Each number is 200 + 20 x the weight over its row's rms, rounded and kept within 0 to 999. Layers, rows and columns count from 0. The size before them is the row's rms in percent of the matrix's.

# layer 6 MLP down (transposed), 1536x384, rms 0.116, rows 17-24, columns 288-383
127,217,205,231,212,204,210,201,189,196,177,196,184,212,195,233,213,194,207,185,208,212,181,200,171,206,191,202,197,198,196,184,193,195,193,192,152,209,201,213,220,189,196,172,217,211,228,214,159,210,184,174,197,158,181,177,180,212,163,203,191,221,198,233,213,225,175,209,208,210,220,239,231,183,224,189,192,247,195,185,195,205,233,244,245,223,218,243,229,208,186,183,207,175,233,194,205
098,151,216,201,197,168,201,191,238,175,198,204,186,162,191,212,185,209,199,234,207,214,204,204,190,174,185,171,203,191,208,226,212,194,195,175,198,232,213,190,174,206,158,150,227,188,200,183,181,178,224,198,200,209,159,222,194,195,203,186,190,202,200,204,173,205,183,190,195,218,248,166,204,199,211,199,216,166,193,204,186,193,198,182,208,195,180,204,205,235,218,208,207,195,198,215,210
094,181,210,192,179,249,213,178,207,223,223,206,187,198,210,184,218,215,187,184,210,228,232,218,228,158,165,190,197,186,178,206,197,185,193,198,228,208,186,205,196,217,212,219,197,197,188,210,148,224,189,181,200,215,236,196,168,216,181,161,199,191,206,206,193,205,210,190,198,203,203,172,199,223,202,152,213,192,188,164,214,204,195,217,160,228,229,188,201,190,181,217,235,225,209,209,193
095,204,201,216,188,188,231,225,224,146,201,216,221,160,190,216,216,190,207,183,179,220,217,219,222,206,182,195,213,191,198,190,214,184,203,232,156,211,183,209,190,240,166,215,216,200,209,226,225,189,219,156,177,187,144,178,196,182,158,192,195,194,205,250,194,249,198,216,182,191,196,214,180,192,180,192,204,197,192,206,205,191,185,202,179,199,175,225,204,212,208,192,206,218,226,175,198
096,199,166,214,218,173,184,186,212,232,215,221,202,192,213,210,184,190,213,193,229,204,235,201,166,186,214,205,190,213,191,203,186,223,213,199,230,190,225,192,191,209,228,199,205,212,182,199,194,200,191,253,201,186,173,200,219,181,203,198,186,204,200,181,201,185,189,217,149,146,224,197,215,190,215,190,208,225,165,209,193,202,137,175,202,178,188,179,193,206,191,216,190,197,222,212,190
099,221,193,214,205,197,191,227,210,205,178,210,188,219,190,189,150,172,212,174,180,160,219,221,214,181,150,213,199,194,209,236,229,170,185,198,178,176,176,181,186,193,218,149,221,204,186,144,206,224,239,195,201,164,221,167,187,219,200,181,208,218,181,190,179,190,222,175,192,218,216,198,245,196,198,234,201,234,169,221,216,192,176,209,203,212,173,194,197,227,228,171,192,217,218,213,247
103,203,195,216,209,214,195,168,235,232,169,190,213,198,171,167,213,192,218,209,252,206,211,199,202,239,228,203,190,234,188,190,175,213,202,208,176,196,199,173,171,159,186,203,209,233,208,195,199,231,165,192,208,188,189,191,185,182,194,179,184,197,188,208,243,209,184,188,209,198,199,217,228,210,250,199,202,183,217,206,199,229,206,194,168,237,196,199,218,202,176,208,196,227,202,208,182
105,187,206,203,192,224,186,237,183,218,170,188,222,201,214,204,184,187,220,216,182,169,227,207,214,192,199,211,171,218,201,208,178,226,184,155,200,195,226,215,179,199,187,210,232,161,216,206,200,206,208,182,210,180,145,216,207,214,182,215,202,173,211,192,241,245,197,197,187,175,224,197,188,208,173,185,213,233,186,209,190,219,204,224,251,160,195,174,201,221,217,167,203,181,187,190,177
# layer 6 MLP up, 1536x384, rms 0.22, rows 18-24, columns 288-383
099,196,157,195,201,203,191,195,216,195,201,211,201,234,203,237,183,211,214,230,247,219,159,179,201,200,191,216,196,169,221,202,201,219,187,205,210,215,186,203,195,200,209,223,205,200,198,196,204,194,183,202,192,187,214,181,209,204,199,176,212,187,210,195,208,199,210,209,160,180,194,221,214,194,231,192,227,217,213,206,228,218,194,207,225,210,198,215,204,194,188,207,219,183,204,152,190
098,200,170,191,205,172,226,212,224,193,183,156,183,197,206,206,177,217,202,173,199,201,197,199,171,244,201,206,205,191,238,193,200,206,211,194,192,213,206,219,217,206,204,201,214,188,214,181,236,217,156,192,185,195,253,208,202,184,224,216,243,189,186,202,198,174,210,171,204,184,178,203,169,181,183,203,172,231,206,208,205,194,223,201,196,223,170,239,199,225,171,174,206,158,189,187,234
094,195,223,204,185,187,180,217,171,220,210,175,219,200,201,226,209,200,180,214,194,205,194,228,198,161,182,199,205,205,206,217,214,181,199,176,197,206,231,194,231,199,205,224,208,211,246,203,197,192,234,196,209,181,164,224,178,188,195,150,205,176,199,189,208,224,213,193,216,202,219,166,195,188,210,191,177,198,206,205,169,186,221,212,209,221,222,216,192,209,190,231,188,206,207,212,201
095,192,197,212,206,200,187,200,178,239,211,199,209,191,203,207,178,155,224,202,170,185,174,202,209,195,174,215,207,206,156,219,212,186,174,165,207,182,181,200,238,196,204,170,208,192,225,186,198,202,196,224,210,209,174,213,222,208,199,182,188,186,216,206,190,199,212,179,221,233,201,208,192,194,165,209,187,184,182,218,207,183,208,177,214,200,237,230,204,183,191,214,231,225,204,192,190
100,191,192,184,184,212,153,171,194,193,183,228,237,216,201,182,230,187,176,227,230,222,191,200,202,168,195,171,213,198,201,177,186,192,184,211,207,199,239,251,218,204,199,228,204,218,215,170,237,178,184,198,203,216,226,226,173,224,194,213,201,211,248,217,216,192,210,221,203,169,207,204,205,165,224,163,254,157,218,193,188,209,212,205,202,153,219,196,209,195,180,200,191,203,186,196,206
101,217,203,192,171,169,213,173,218,215,153,170,179,230,218,165,200,200,230,211,223,229,228,181,202,184,174,193,172,229,180,161,240,209,199,166,234,193,212,197,199,200,195,203,178,211,206,191,219,208,187,197,198,197,208,183,178,209,230,195,216,211,232,189,200,192,191,186,216,172,193,226,183,192,205,186,224,182,194,190,184,195,192,216,180,225,216,212,197,205,216,186,211,215,208,180,176
101,202,231,236,220,225,186,189,205,148,205,187,211,198,227,215,210,192,187,213,199,202,208,234,176,214,189,245,207,181,206,201,180,206,197,197,210,196,212,166,206,213,203,210,209,221,184,253,180,204,222,202,201,183,195,186,190,212,186,201,208,157,214,254,193,193,235,167,202,164,177,244,180,185,216,230,224,195,214,170,214,203,206,200,200,200,202,191,211,193,205,214,188,163,184,226,184